Part of a small language model's weights.
Size: 9 layers, width 96, 4 heads of 32 (2 for keys and values), MLP 256 SwiGLU, vocabulary 2048, 1.39M parameters.
Architecture: RMSNorm before each block, rotary positions, no biases in attention or MLP, untied embeddings.
Training: a variant of Muon for these matrices, 150M tokens, 4572 steps.
Each number is 128 + 32 x the weight over its row's rms, rounded and kept within 0 to 255. Layers, rows and columns count from 0. The size above them is the row's rms in percent of the matrix's.

# layer 2 attention query, 128x96, rms 0.18, rows 0-66,96-98, columns 64-95
size [118  91  81  99  98  94  98  89  88  92  94 104 104 107  99 113  97 101  87  99  94  99  96 101  99 119  99 112 101  97  93  92 101  83  93  92  87  96  99  90  98  91 112  98 104  99 111  93 102  79  77  96  96  92  98  87  95 109 100  98  94 113 110 105 101  81  87 119 106  82]
[[165 136 150 185  77 127  93  96 107 128  86 111 127 111 103 129 170 116  94  87 201  83 132 120 111 160 117 166  74 150  49 138]
 [157  80  90 157 101 106 154 106 134  98 129 104 148  84 132 102 125 126 114 134  96 101 129 107  63 105 113 147 125 129  46 143]
 [132 106 153  79 130 123 153 122 132  92 113 152 151 121  87 150 161 156 181  97 155 206 130 118 127 165 131 138 199 136 127 112]
 [136 114 115  73 134 177 126 144 177 135 129 141 106 103 107  88 120 121  74 121 150 139 154 161 139 164 147 122 103 196 122 128]
 [121 208  91 111 151 148 145 156 145 114 160 141 169 101  96 128 121 112  85 102 182 102 133 124 152  99 174  90 146 146 137 118]
 [124 180 142 118 181  81 129 147 112 163 128  99  60  98 143 148  95 140 209 104 147  92 148 112 119 104 144 182  78 169 108 106]
 [141 140 186 136 188 119 136 130 145 134  92  97 120 156 140 126  83 158 102 126 169 136  90  77 139 109  86 163 139 144 173 123]
 [169 153  88 128 124 150 130 118 169 184  85  93 121 122 143 157 117 113 118 126  89  96 159 138 106 138 158  99 155 119 102 186]
 [119 119 120 129  56 131  98 147 117 192 105  87  41 133 100 141  68 179 144 107 114 137  88 134 107 188 162  96 178 142 108 134]
 [144  87 137 122 178 103 152 130 123  97  96 141 104  94 176  88 165 102 127 152 123 103 104 104 139 124 139 171  97 127 100  86]
 [110  75 155 127  90 182 102 146 143 158  51 111 104 152 160  86 127 107 126 136 150  97  98 116 130 145 165 104 113 142 188 117]
 [137 103 121 118 103  69  92  69 129  83  51 131 166 105 141 175  72 111 115 125 138 119 110 145 124 127 104  32  99 126  74 131]
 [113 186  96 161 144 203 142  62 111 113 117 131 100 108  97 117 125 161 129 137 181 143 132 160 134 142 195  50 109 130 168  97]
 [108 198 108 154 129 171 121 163 121 133 132 128 103 164 156 176 124 107  90 160 132 110 166 119 124 178  83 100  65 142  95 126]
 [ 78 136  86 169  85 111 127 151 186 146 116  96 100 168 114 104 148 174 145  96 151 115 127  99  83 201 110 208 173 115 139 175]
 [145 145 124  96 142 102 134 145 135 144 155 120  88  73 109 116 101  99  86 171 164  57 163 108 171  58 130  86 118 116 103 106]
 [136 174  73 164  91 105 153 166 157 163 162 144 124 186 159 114 106  64 160 129 116 148 154 133 110  47 108 115 162  95 133 134]
 [105 106 160 192 123  88 114 119 106 109  71 104  99 125 126 160 167 168 105 100 125  89 155  88 162 121 149  93  76 139 136 154]
 [111 152 106 174 136 150 135  97  59 189 120 129 127 106 101 110 143 109 100 171 170 152 144  95 129 157 124 132 145 161  80 182]
 [132 144 120 142 120 115 132 101 126  93 104  65 191 167  95  94 117 120 110 101 129 103 150 144 123 155 133 176 105 162  82  64]
 [108 133 109 104 103  51 117 106 112 104 122 151 129 119 176 167 125 158 105 105 148 164 129  95  89 180 137 106 170 135  91  53]
 [ 90 137 124 149 111 130 133  99 143 151 119 130 106 100  61 147 125  96 168  76 196 171 109 131 140  61  85 129 104 119 155  82]
 [ 79 161 127 148 134 149 123  71 122 123 173 143 141 141 145 176 116  96  87 107 121 141 170 126 181 150 167 115 103  99 131  91]
 [124 140 148 110 125 173  86  88  94 127 115 128 131  84 115 179 132 154  75  87 109 118 135 121 153 122  89  75 101 161 127 137]
 [ 61 156 164 106 140 113 139 151 145 162 182 124 110 136 151 121 134 125 151  85  90 159 121 134  98  98 136 100  86  78 148 111]
 [144 134  48 153 128 142 159 126  57 135 159 122  61 163 128 119  97 118  76 116 153 132 124 143 142 158 111 112 128 136  58 121]
 [136 112 134 116 160 119 106 116 110  89  84 145 117 137 161 112 124 102 122 138 102 126 135 160  39 203 141 160 124 125 113 125]
 [122 165 123 131 141 108 132 170  83 177 176 123 136  92  94 120 141 122 193 124 150 155 181  60 116 104 129 108 138 111 134  81]
 [160  93 149 131 175 144 126 115 123 169 143  53 130 182 158  94 176 170  85 114 145 167 173 121 100 174 155 121 149 115 136 166]
 [ 84 152  82  40 186 150 128 115 150 114 133 119 142  82 145 167  72 123 139 101 119 133 147 131 112 112 120 127 163 103  36 101]
 [ 80 164 120 138 108 151 134 208 132 135 126 140 126 200 158 143  87 177 161 141 115  72 145  86 112 126 137 132 123 137  85  84]
 [207 181 110 146 119 136 103 147 124 118 111 121 130 155  98 121 125 141  68 121 178 202  74 109  89  99 100 166 128 127 135 132]
 [144 147  78 137 133 122  95 124 148  98 147 140  49 163  97 140 130 167 141 101 121 128  60 135 105  77 106 149  89 138 104 156]
 [ 58  95  73  49 131 139 156 117 142 124 173 153 146 104 119 163 133 133 156 118  96  58 142 161  69 114 124 122 195 102  98 146]
 [110 175 130  76 122 152 162 161 118 104 124 178 186  99 116 137 147 171 221  91 102 136 171 140  88 130 112  76 146 128 114 118]
 [ 94 170 194 111 115 174 157 125 122 202  77 173 126  73 131 156 163 157  97 133  96 134 125 180 166 141 105 122 154 136 144 187]
 [148  67 185 105 157 109 107  71 168 136 101 146 131 167 147 151 160 129 160  66  68 120 151 186 145  90 144 139 107 111 127  74]
 [130  71 125 122 154 121 145  92 120 102 120 109  85 151  78 156 127 121 126  58  91 111 170  64 196 119 118 118 124 166  78 100]
 [ 81 138 118 104 118 125 117  90 163 141 154 132 123 132 148 115 133  84 138 113 115  79 127 136 155 160  75 124 103 138 170 161]
 [138 115  70 131 143 183  84 171 114  72 174 118 102 152 132 133 151 129  89 124 103 202 159 137 110 147 107 159 130 146 117  80]
 [168 119 169 114  89 103  95 151  91  71 118  90 135 133 185  75 118 123 181 102 146 101 134 192  58 143 154 189 146 132 133 132]
 [186  95 143 162  73  69 152 139 185 152 131 125 112  98 156 100 148 187 159  79 134  93 103 156 142 149 175 143  86 133 129 155]
 [ 50 134 136  80 162 133  96 118 167 113 110 156 120 106 162 105 183 101  60 132 139  69 106 165 149 174 137 170 135 104 148 179]
 [152 142  89 150 161 142  96 151 173 111 144 181 102  98  86 178 146 143 156  92 152 137 142  80 100 167 125 137  73 144 108  76]
 [ 97 133  92  99 125 148 154 124 116  94 127 171 148  85  90 117  97 101 138 133  96  97 105 134 126  76  90 169 113 130 156  84]
 [164 161 159 105 132 192 157  49 108 166 111  69  90 129  89 108 109  94 107 193 107 125  81  85  94 129 111 136 112  93 145 157]
 [100 113 104 128 158 103  87 143 158 167 160 170 117 127 138  92  65 137 157  87 133 134 132 160 134 142 123 109 148 140  52 166]
 [ 99 129 140 181 114 141 145 162 132 124  97 168 149 107  69  87 128 148  95 173 161  60 178 145  76 131 127 131 102 119 119 158]
 [147  91  91 156 102 128 139 103 119 110 113 186 131 154 159 114 135 125 123 121 106  68 153 108  99  40 147 160 137  88 105  82]
 [107  84 102 135  49 139 151 154 160 169 156 106 136 152 135 107 142 133 149 145 124 126 121 108 162 145  91 105 116 119 114 138]
 [155  59 130 184 163 140 124 134 167 139 171 129  93 183 112  90 133  99 118 119  95 180  95 110 133 100 125 129  98 139 138 109]
 [210 132 146 107 135 181  97  80 125 126 107 139 140 115 156  91  82 140 107 135 155  89 124 132  93 201 158 159 145 146 101 125]
 [117 124 140  95 113 135 124 135 136 116 131 211 182  81 136 161 141 159  72 133 126 168 100 161 130 124  97 145 141 146  86 124]
 [101 136 174 135 107 110 154  77 142 140 109  82 140 120 142 118 114  97 131 182 101 198 142 183 171 138 179 103 105 125 178 119]
 [134 150  84 161 146 125 117 176 136 129 154 149  45 187 148 165 117 142 142 118 107 144 104 111  93 155 186  67  73 123 194 159]
 [120  53 121 149 141 133 121 153 101  88 165  95 140  95 157 117 128 115 107 154 134  58 138 130 116 134 122  59 133 116  83 131]
 [ 96 162 105 200 109 155  92  88 157 138  98 128 121 118 119 106  89 151 149 124 116  57 128  81 111 135 153 159 179 101 173 113]
 [ 85 165  64 113 112 152 140 119 133 129 139 120 120 147 118 105 118 140 109  74 107 105  99  96 143 135 103 156 204 139  98 144]
 [132 150  94 177 133 123 101  90 140 113 174 143 201 166 134 118 156 144 177 133 172  88 152  91  97  59 118 168 146 130 147  89]
 [114 159 112 145 120 146 106 114 152 161 130  75  89 161 111 115  81 166 143 140 165 182 144 133 150  88 109 168 120 123 122 114]
 [147 166 214 119 100 124 132 108  96 163 158 137  51 178 140 111 131 124 136 131 120 198  61  91 149 136 120 110  99 145 105 193]
 [ 89 133 126 123 131 117 105 140 134 130  80 129 116 132 126  96 112  42 147  96 194  75 125  66 140 129 148 115 134 145 160 136]
 [ 66 113 142 150  99 119 135 137 175 155 101 145 141 108 159 178  76 141 159 163 119 144 152  68 140 113 138 120 154 170 132 162]
 [154 140 121 138 161  79  81 171  80 130  87 133  84  81 111  79 140 131  84 140 153  97 148 141 142 176  85  76 118 103  78 105]
 [136 173 135  63 125 114 185 131 101 122 107 184 172 131 103 170 111 155 148 153 105 114 173 127  93 152 131 123 160 125 139 114]
 [121 145 105 163 142 110 106 102 129 144 136  97  52 167 123 116 149 135 133 110 146 168  63  91 150 125 147 120 103 165  97 123]
 [ 96 210 108 114 197 108 147 140 140 149 110 114 105 104 120 152 167 129 115  72 140 117  53  98 159 182  84 116 156 151  80 124]
 [117 175  89  76 162 123 100 141 126  88 117 145 148 133 156 151  91 118 141  39 111 137 129 155 102 186 169 122 139 148 150 108]
 [118  92  83 188 130 175 142 141 162 142 139 145 123 142 150 108 189 138 145 208 146 151  92 147 135  41 109 110 127 125 132 157]
 [ 99  39  84 127 143 197 118 132 140 152 142 163  71 140 168 124 166 130 167 188 131 130 142 140 122 122  91 173 168  95 125  78]]
# layer 2 attention key, 64x96, rms 0.182, rows 0-33, columns 64-95
size [101  91  84  92  94  95  93 112  89 107 105 100  99  98  99 105 103  90 104 108  97  99  95  89  98 100  95  97  88  96  92  95  85  95]
[[139 115 146  87 140  98 143 122 116 109 100 143 139 136 133 135  85 106 166  67 112 179  78 130 108 156 109 170  56 131 114 143]
 [ 85 159 119 199 166 126 123 112 170  82 121 130 107 156 137 127 130 111 131 105 137 184  91  94 164 174 121 194 111 122  69 107]
 [117 164  94 113 132  67 189 125 163  61 144 201  87 101 113 100 109 111  98 145 127 167  79 128 196  55 133 143  95  90  90  73]
 [ 95  94  58 163 137 125 178 157 141 109 130 134 118 131 155 127 115 133 139 126 108 180 146 103 164  86 129 172 145 124  96 174]
 [153 126 151 122 139 182 135 117 164  52  82  75 222 135 172 114 141 154 136 159 146 144  99 100 122 157 110 112 130 103 107 134]
 [171 104 136 162  99 150 169 150 163  57 134 108 182 115 140 146 157 112  63 147 122 149 122 130 151 154 155 115 115  64 134 107]
 [135 214 171 166 111  91 125 133 101 137  94 125 123 160 156 187 123 109 139 147 131 148 113 113 116 188 139 154  95 156 163 133]
 [143 112 166 148  80 174 116  90  83 126 169 175 124  97 195 179 145  89 151 115 139  39  98 147 142  88 116 130  71 128  87 113]
 [150 118 185 134 181 112 159  88 186 129 196 109  95  99  96 139 126 102 182 148 132 134 119  75 136  81 127  88 137 115 107 147]
 [104 106 121 148  82 149  80  91  37  91 157 152 126 160 183 125 117 152 106 147 137 124 125 162 155 116 132 107 122 188  99 116]
 [132 146 124 114 139 137 175  98 116 108 101 122  76  96  95  94 128  82 122 105  97 103 162 115 128 128  59 164 103  70 149 120]
 [133 154 114  86 112 161 127 104 139 150 156 154 169 135  54 114 140 155 122 164 128 111 158  88 124 147 148 159 126 106 177 160]
 [158 105 171 108 145  97 159 144 169 135  69  89 116  81 170 128 162  98 138 116 134 117 112 120 160 133  89 108 120 129 112 127]
 [113 168 137 127 164 126 137 141  91 105 137 106 160 120 134 155 159 147 122  73  93 139 117 125 145  80 137 116 173 134  95  99]
 [123 149 115 127 152 162 181 152 144 155 150 104 133 121 151 161 122  92 154 196  99 100 107 141 142  79  78  75 106  83 185 135]
 [ 62  76 162 225  94 126 100 107 109 167 126 104 138 117 209 106 121 110 106 116 125 120 145  79 112 135 136 121 113 153  97  73]
 [118 103 140 135 120 157 122 114 138 110 120 117  77 154 106 133 133 144 158  94 148 177  89  63 151 196 148 157  99 134  93 116]
 [116 146 130 163 151 136 126  52 108 130 190 160 136  93  92 154 165 179  82 164 114 116 101  88  68 130 126 189 134 149 124 156]
 [ 62  99 117 139 121  85  82 137 161 107 106 186 157  95 188 152 156  94 138 140 175 167  93 114 155 155  86 110 130 156 115  95]
 [134 144 128  86 172 110 153 156 121 135 112 155 141 126 163 121 110 138 143 130 116 168  89 127 108 161 149 175 147 159  84 175]
 [132 107  99 169 171 210 107 108 102 136 162  97 206 102 142 154 151 106 133 118 121  64 103 119  81 156 120 131  91 113 138 138]
 [152 197 140  66  68 191 110  73 145 120 141 164 139 117 133 123 147  76 120 167 133 163 110 200 114 139 137 128 129 135 145 131]
 [158  93 178 109 130 102 142 173  89 163 170 122 143 169 134 131 150  79  96 154 152  75 135 121 173 117  58 159 136 115 103 148]
 [152 204 127 132 115  93 108 117 176 112 155 130  82 111 151 104 124 101 104 213  94 140 142 116  67 153 130  76 134 168 131  98]
 [ 91  85  91 172 189 123 112 128  97 131 116 126 127 127  98 128 113 125 105 107 122  84 154 200 160 105 121 154 101 168 106  93]
 [ 88 135 138 116 104 141 106 101 187 103  82 138 170 193 142 127 133 142 129 125 159 116 110 167 207  24 151 118 117  93 160 125]
 [ 91 113 131 127 143  95 129 161 146 139 176 140 146 143  92 109 175 101 119 142 110 126 134 118 171 137 134  42 125 191 126 158]
 [ 97  49 110 133  79 215  91 192  82 102  87 138 141 125 170 130 124 146 115 142 166  71 116 159 180 121 164 123 147  76 113 136]
 [138 123 151 164 135 116 180 117 137 141 112 122 152 115  73 194 131 113 112 166 119  86 133 137 119 129 122 110 164  73 186 118]
 [111 100  86 181  86 121 165 124 135 138 178 121 113 160 109 119 101 153 164 159 138 128  78  65 146 237 126 124  92 171 186  78]
 [137 142 160 107 148 104 129 144  75 141 142 135 104 165  85  84 138 103 115 162 140 166 132 174 157  87 145 126  83 193  98 104]
 [108 135 121  95 108 107 144 151 104  87  98 175 141 142 112  96 140 156 194 177 123  99 127 104 164 150 103 141 126 140  51  97]
 [143 130 137 179 239 199 130 154 142  92 142 145 159 109 105 127 132 105 141 106  85 135 145  50 151 154 147 191 170 126 107 144]
 [128 107 169 173  67 115 108 116 146 202 123 156 119 117 107 111 105 150 128 141  52 151 106 122 136 127  82  83 177 125  98 192]]
# layer 2 attention value, 64x96, rms 0.145, rows 0-31, columns 64-95
size [100  99  87  88  95  90  90  96  93 100  98  87 108  87 100  99  86  92 104 100  94  92  92 101  98  85  91 102  98  97  93  98]
[[133  98 180 115  87  98 167 172  92 110 157 112 167 103 124 102 101  91  88 148 111 130 100 129 170 167 115  96 122 157 188 162]
 [110 150 134 144 135 130 105 122 136 142 107 171 206  90 115 127 145 153 101 150 182  87 123 109 123  89 111 139 122 154 137 156]
 [158 145  74 144 159 143  79 101 157 140 134  82 137 117  91 143 110 144 154  27 128 162 154 194 117 155 118  63 148 119 177 120]
 [144  90 110  77 117 121 142 207 180 142 142 161  91 131 110 130 123 231 141 179 148 121 165 172 106 101 107  90  91 134 142 128]
 [120 116 165 120  97 148 136 112 183 123 118 164 141  98 151  65  43 125 219 121 136 128 126 140 113 122 141 113 138 154 178 107]
 [107 177 108  97  76  99 139  94 132 139 110 135 142 103 148  95 136  82  92 121 195 102 158 133 111 168 169 110 114 100 132 169]
 [146  93 126 145 171 102 132 165 133 122  87 120 127 156 145 126 142 125 145 181 148 148  64 131  70 123 128 166 121 135 150  93]
 [ 71  89  98 217 154 128 120 120 103 128 134 124 168 129  77 167 115 156 113 113 141  55 106  38 114 119 140  93 175 144  88 117]
 [ 90 147 206 122  89  81  90 129  90  49 153 109 138 166 121 143 113 143 146 130 153  80 146 176 160 105 118 142  90 163 130 126]
 [153 179  94 160 219 105 165 154 146  91 103 141 161 125 167 134 152 143 152 185 136 156 143 117  97 116  99  76 123 145 121 161]
 [145 162 172 146  97  73 141  95 139 108 116 123 143 179 113 147 119 137 116 122 139 177  90 115 105  51 186 103 127 110 154  88]
 [111 139 128  63  87 153 137 153 142 193  67 116 155  89 142 138  94 132  79  79  69 119  91  96  97 161 160  95 102 103 118  91]
 [113 102 151 157 150 161 109 157 138 188 103 160 112 130 114 147 122 142 165 186 145 131  70 142 135 147 113 164 133 147 113 156]
 [134  97 124 161 193  84 165 116 148 142 135 155 146 192  82 170 166 157 134 146 114 160 103 111 140 162 159  90 136 148 168 122]
 [110 106 121 113  79 132 124 176 143 119 116 155 135 169  85 110 108 148 101 156 100 130  64 103 126 109 106 159 103 151  60 135]
 [103 133 175 108 127 104 138 167 107 135  91 123  93 108 141 212 126 104 112 152 122  96 125  81  88 173 136 165 131 131  62 118]
 [154 118 155 144 140 127 142  61  75 151 121 123  94 121 168 169 139 108  85 180 159 147 120 145 124  98 119 127 173 130 123  89]
 [150 123 101 138 138 103  79 138 108 123 165 175 116 122 113 110 148  99 165  96 142 167 160 159 113  85 135 153 114 122 108 112]
 [147 112  99 116 108 107 113 122 113 193 168 131 174 166 126 110 146 157 144 132  80  81 109 143 109 171 152  92  97 101  79 122]
 [ 87 138 148 127  41  74 136  79 140 125 101 143 129 129 127 150 112 122 128 128 141 119  83  89 168  88 146  87 129 132 191 164]
 [118  59 110 162 139 125 162 161 174 112  85 139 152 150 162 106  80 170  98  83 106  51 108 174 146 133 136 128 130 149 119 167]
 [157 171  78 113 136 119 135 106  96 152 166 157 109 179 118 137 120 171  98  96 122 166 153 179 143 159 133 128 141 109 167 155]
 [118  92  99 156 146 176 103 139  94 179 112 115 184 210 113 168 103 109 173 133 147 131 122 162 148 118 124 121  75 129 159 177]
 [131  55 136 107 134 112 138 167 135 119 152 114 127 198 127 125 151 122 163 192  83  85 138 113 137 113  92 185 150 144 117 159]
 [127 118 136 141 170  61 161 114 153  92 153 131 106  86  94 155 154 121  79  68 152  84 163  97 114  57 135 165 126 139 142 130]
 [120 162  77 133 113  61 131 150 140 111 135 156 130 108 164  81  72 124 148  73 115 137 143 166 142 118 155 172 143 144 119  92]
 [ 73  71 107 129 100  51  71 132 156 123 179 149  82 126 147 138 145 153 144 137 181  91  85 155 185 169 112 181 118  91 111 124]
 [122  69 119 106 153 116 125 169 167 123 146 148 198  86 120 139 115 111 188 102  86 144 102 187  91 128 140 180 123 121  71 146]
 [ 99 162 111 116 155 143 128  88 157 129  91 103 115 128 150 160  81 163 182 149 173 144 134  81 158 189 122 108 142 123 150 155]
 [117 153  87 153 126 125 116  82 153 104 130 115 104 133 105 160 128 130 142 146 159 134 140 156 109 161 107 153 105 135 197 112]
 [ 75  83 126 121 151 147 101  92 129 112  88 139 136 121 102 148 125 135 115 123 155 116 135 133 134 113  94 102 156 134 128 133]
 [162 180  98  90 111 124  99  96 109  91  96 122 173 118 135 150 159 118 138 134 160 102 130 150 103 149 118 140 157 137  88 168]]
# layer 2 attention output (transposed), 128x96, rms 0.139, rows 0-63, columns 64-95
size [105 100  90  93  99  94  94  97  92  93 106  89 104  94 114 103  90  98 103  83 101  90  93 118  91  88  91 106 104 105  89 109 101 102  93  92 108  88  91  92  92  88 106  84 100  98  87  90  95  93 107  98  94  91  96  89  92 100  98  94  91  97 101  96]
[[182 122  84 171 165 167 110 133 121 201 108  95 106 162 134  97 116 140 176  98 112 156 193 181 149 103 170 178 130 130 107  80]
 [143 118 136 133  62  80 136 140 115 125  68 175 143  95  81 111 149 129 106 129 157  79 178  80 170 129 100  41 117 131 123 132]
 [133  51 107 133 119  77 150 129 119 106 145 115 154 122 167 134 169  88 125 145  97 167 136 149  64 143  92  91 114 112 108  66]
 [147 134 104  75 153 116 195 150 104  91 108 143 204 102 120  46 177 146 159  98 124 114 102 113 114 114 103  78 149 137 120 132]
 [134  82 109 168  72 195 183 114 165 157 122 181 143 133 158 120  59 102 152 118 133 154 141 137 126 100 147 140 147 174 133 100]
 [120 106 118 103 176 108 121 119  76 154 136 135 105 120 174 193 173 107 171  88 134 107 125 118 148 115 149 135 103 143 126 185]
 [150 118 158 149 139 124  97 165 154 136 120  52 166 147  71 121  72 129 175 113 118 117 128 107 122  86 145  81 104 130 168 166]
 [154 140 138  95 132 106 104 145 174 142  78 145 128  81 108  79  77 170  81 133 107 118 117 149  99 143 139 164 166 108 131 109]
 [ 90 113  55 106 155  93 120 164 108 157 129  66 137 127 131 164 126 159  86 132 156 137 152 141  97  42 127 129 106 133 170 153]
 [101 170 165 142 106  57 121 163  79  90 133 100 214 131 114 120 129  74  51 119 203 130  82 146 110 155  82 124 100 165 169 131]
 [183 109 141 163 154 117 121 129 107 108 105 185 128 131 163 123 149  99 161 145 163 171  36 146 114 102 171  94  65 168 164 123]
 [118 115  93 135 109 135 120 129 171 135 100 128  47 102 139 168 112 184 148 133 134 101 143 131  95 128 103 136  74 151 118 131]
 [135 120 184 191  85 189 166 145  98 139 125 151  94 165  93 145  89 139 160 137 130 110 113  91 143 146 156 145 114  95 119  95]
 [161 149 161 149 116  51 114 111 123 110  93  48 138 160 142 155 134 106  79 177 184 182  88 185  96 122 150  94 144 134 189 120]
 [175 118 157 170  70 150 186 189 148 117 111 113 130 177  89 164 119 108 104  66 154 108 179 128 104  72  82 127  85 134 106 155]
 [149 141 103  93 142 139 112 120  77 173  89 149  67 133 138 175 124 148 163 163  96 111 156 129  96 142 111 144 111  93 156 122]
 [ 72 162 199 184 144 162  89 145 122 148 100 205  65 145 159 105 142 120 112 124 140 164 119 159 157 119  90 208 140  69 133 134]
 [111 140 112 127 150 116 110 129  29 160 156 121 140 148  27 134 126 120 155 100 153 120 141 118  85 127 134 156 139 180  73 102]
 [184 156 147 166 139  62  93 174 119 101 171 149 170 158  78  99 152  94 109 159 109 145 150 146 102 173 151 144 156 125 108 159]
 [146 120 150 186 199 134 162 133 134 190  89  96  97 173 195 173 136 183 173  85 158 129 127 113 147 119 124 116 120 148 109 142]
 [130 130 112 109 103 147 125 169 193 169  74 132  85 122  76 100  74 157 138  97  85  79 168 122 162 131  91  97 166 173 137 119]
 [ 78 107 156 106 120  91  76 171 172  83 119 137 117 107 122  73 159 104 122  90  88 117 131 121 171 166 109  98 154 188 113 141]
 [113 110 188 141 127 114 100  80 110 130 133 124 162 131  76 118  74 125 118 159 124 155 140 106 170 104 157  94  99 121 145  86]
 [130 136 156 116 153 173 126 148 125 176  99 147 142 200 106  98 201 130 168 111 103 134 209 109 126  76 136 141 157 152 125 181]
 [126 143 106 130 161 136 151 122 162  90 105 159 160 156 129 187 126 122  82 117 128 135  97  88 182 147 159 204 158 179  92 142]
 [184 172 134  87 183  92 143 120 145 121 114 158  90 180 181 165 111 160 121  92 110 141  47 137 140  90 180 161 157 130 133 141]
 [147 105 114  99 155  99 130 109 105 142 139 110 122 135  74 164 134  84 185 134 152 119 112  78 130 109 106 116  73 130 139 182]
 [154  69 139 116 134 153 130 177 109 144 150 107 140  73 141 144  93 127  94  88  95 158 138 144 145 180 145 138 108 143  85 141]
 [110 121 163  94 126  74 110 131 198 105  97 151 113 114 119 145  89 139 104 106 179 163 160 114  64 140 109  81 143 104  87 131]
 [ 78 157 153 138 132 125 106  61 122 117 115 125 148 142 126 116 112 111  83 122 108  85 123 107  66 144 175  45 114 121 193 116]
 [172 184 190 109  85 109 150  98 103 123 126 157 149  77  92 111 152  97 151 153  77 135 180 102  93 157 146 122 141 127 127  70]
 [138 133 180  98 135 122 117 121 120 155 133 152 163  88 101  27 171  91 182  33 141 169 130 118 121 112 165 180  87 158 117 149]
 [116 101 158 115 145  89 153 124 127  86 108 159 151 106 114 138 163 185  65 188  91 132 163  77 109 151 126 109 171 109 131 206]
 [125 115 114 156 170 177 147 121 146 119 161  56  86 127 159 154 136 107 128 118 121 155 159 166 109  94 125 174 159 116 108 154]
 [140 197 184 122 106 145  72 135 135 144 124 180 156 124 112 130 127 159 114 156 190 112 101 103 142  87 132 185 135 168 166 140]
 [134 109 179 154 150 108 109 128 103 179 131 124 103 143  82 181 112 139 124 140  92 171 174 128 140 186 100 150  96 136 143 153]
 [120 128 135  88 154  75 106 118 110 170 114 125 120 115 100 153 158 142  63 131 132 110  98 118  97 207 114 117 110  67 112 127]
 [112 144 184 142  98 185 142 135 118  84 126 180  82  79 150  91  83 125 106 174 129 111 161 161 125 155 117 129 131 137 115  96]
 [136 134  69 124  91 120 126 137 109  93 167 207  98 107 110 108 148  64  42 145 134 120  91 133 159 125 180 131  93 152 149 107]
 [137 125 101 107 131 166 153  95 162 130 172 103  86 191 158 133 142 103 203 113 152 121 134 148 141 150 140 108 105  96 118 127]
 [140 106 160 188 165 132 102  92 154  86 133 162 147 119 167 125 172  23 156 137 109 111 100  83 169 151 181 161 117 148 110 118]
 [141  44 112 166 106 108  77  75 131 167 131 183  58  96 147 151 126 160 151 154 106 135 109  85 114  61 152 149  84  69  47 129]
 [145 163 104 116  80 124 168 124 121 112 181 107 129 144 128 154 134 147 104 120  75  95 183 116 115 128 136 130 190 117  95 163]
 [170  92 134 126 161 104 138 110  97 118 171 185 140 162 113 113 166 160 106 119  59 190  72 134 104 150  89 115 105 115 139  95]
 [121 128 106  93 175 123 101  72 137 114 162 148 123 142 193 162 132 188 111 123 135 121 116 166 128 129 115 131 122 148  73 140]
 [109 129  93 105 108 151 151 136 134 133 169 196 128  88 155 126 104 165 176 150 129  46  73  97 134  85 117 154 131  58  86  91]
 [ 82 143  87 160 137  83  65  95 116 137 166 101  80  63 107 159 148 113 158 169 121 140 118 141 152 150 172 134  80 127 117 115]
 [137 186 107 168 136 128 172 130 174 110 161 153 126 127 159  98 167 111  94  78 175 147 127 171 149 121 120  57  79 122 132 155]
 [142 108 129  85 161  94 152 129 124 106 111  76 131 117  72 145 143 117 155 138  92  83 148  99  96 170 114  82 118 185  71 110]
 [195 159 121  66 104 174 126 151 182  69 100 150 118 136 131 114 126 122  76 174 157 183 137 153 156  89 163 119 143  93 122 107]
 [ 99  91 118  80  99 173 185  97 145 203 121 103 111 112 148 146 161 132 143  89 112 126 125 104 162  62 105 109 141 149 125 113]
 [ 76 102  71 130 152 203 114 139 154  84 143 159 149 164 161 164 147 104  90 120 117  97  70 138 155 156 143 192  88 122 132  83]
 [150  99 183 133 151  95 150 115  86 126 118 133 171 126 162 129 108 129 119 122 157 197 150 176 117 137 137 208 142  92 101 138]
 [193 136  93 133 137 249 183 166 120 120 127 126 164 167 126 163 126 137 154 156 158 154 105 101  98  86 105 138 119 150 149 140]
 [171 103 106 186  82 105 218 158 119 133 111 126  79 102 155 143 177 172 126 123 125 104 134 128 101 116 112 189 160 120 125 132]
 [152 115 138 106 146  80 132  51 113 121 166 114 143  46 135 193  88 147 139  86 144  82  53 102 140 118 141 158 133  69 144 105]
 [150 105 148 153 147 133 155 204  86 117  84 142 108 109 106 136 141 174 144 106  87  94 179 134  81 121 163 116 122  11 116 107]
 [ 82 142 186 136 150 120 105 199 122 131 143 187 189  78  44 151  98  96 125 119 150 170 202 119 127 174  70  86 109 138 118 135]
 [ 96  89 146 213 107 158 104 122 145 117 170 162 115 113 176 118 130 146  91 103  96  85 170 175  89 163 156 116 117 192 102  96]
 [128 117 121 152  87 101 113 130 122 102 108 154 106 137 112 117 118 156 120 143  82  91 116 135 136  42 143 155 114 124 188 106]
 [128 147  62 135 119 121 155  81  66 149 163 174 117 142 131  90 141  74 111 114  84 121  60 157 173 142 168 162 107 156 122 125]
 [129 112 101  78  59 164 154 211 125 128 117 106 135 101 133 162 176 122 112 200 141  87 142 127 208 138 102 191 157 113  77 115]
 [128  84  46 126 159 148 136 166 105 117  99  82  94 166 160 136  85 165 159 143 154 106 157 135 157  91 135 107 140  84  93 176]
 [103 138 145 151 130 122 156 125 124 140 108 103  69 175 134 139  92 158  80 141  87 118 137 149 122 151  69 107 139  53 134  88]]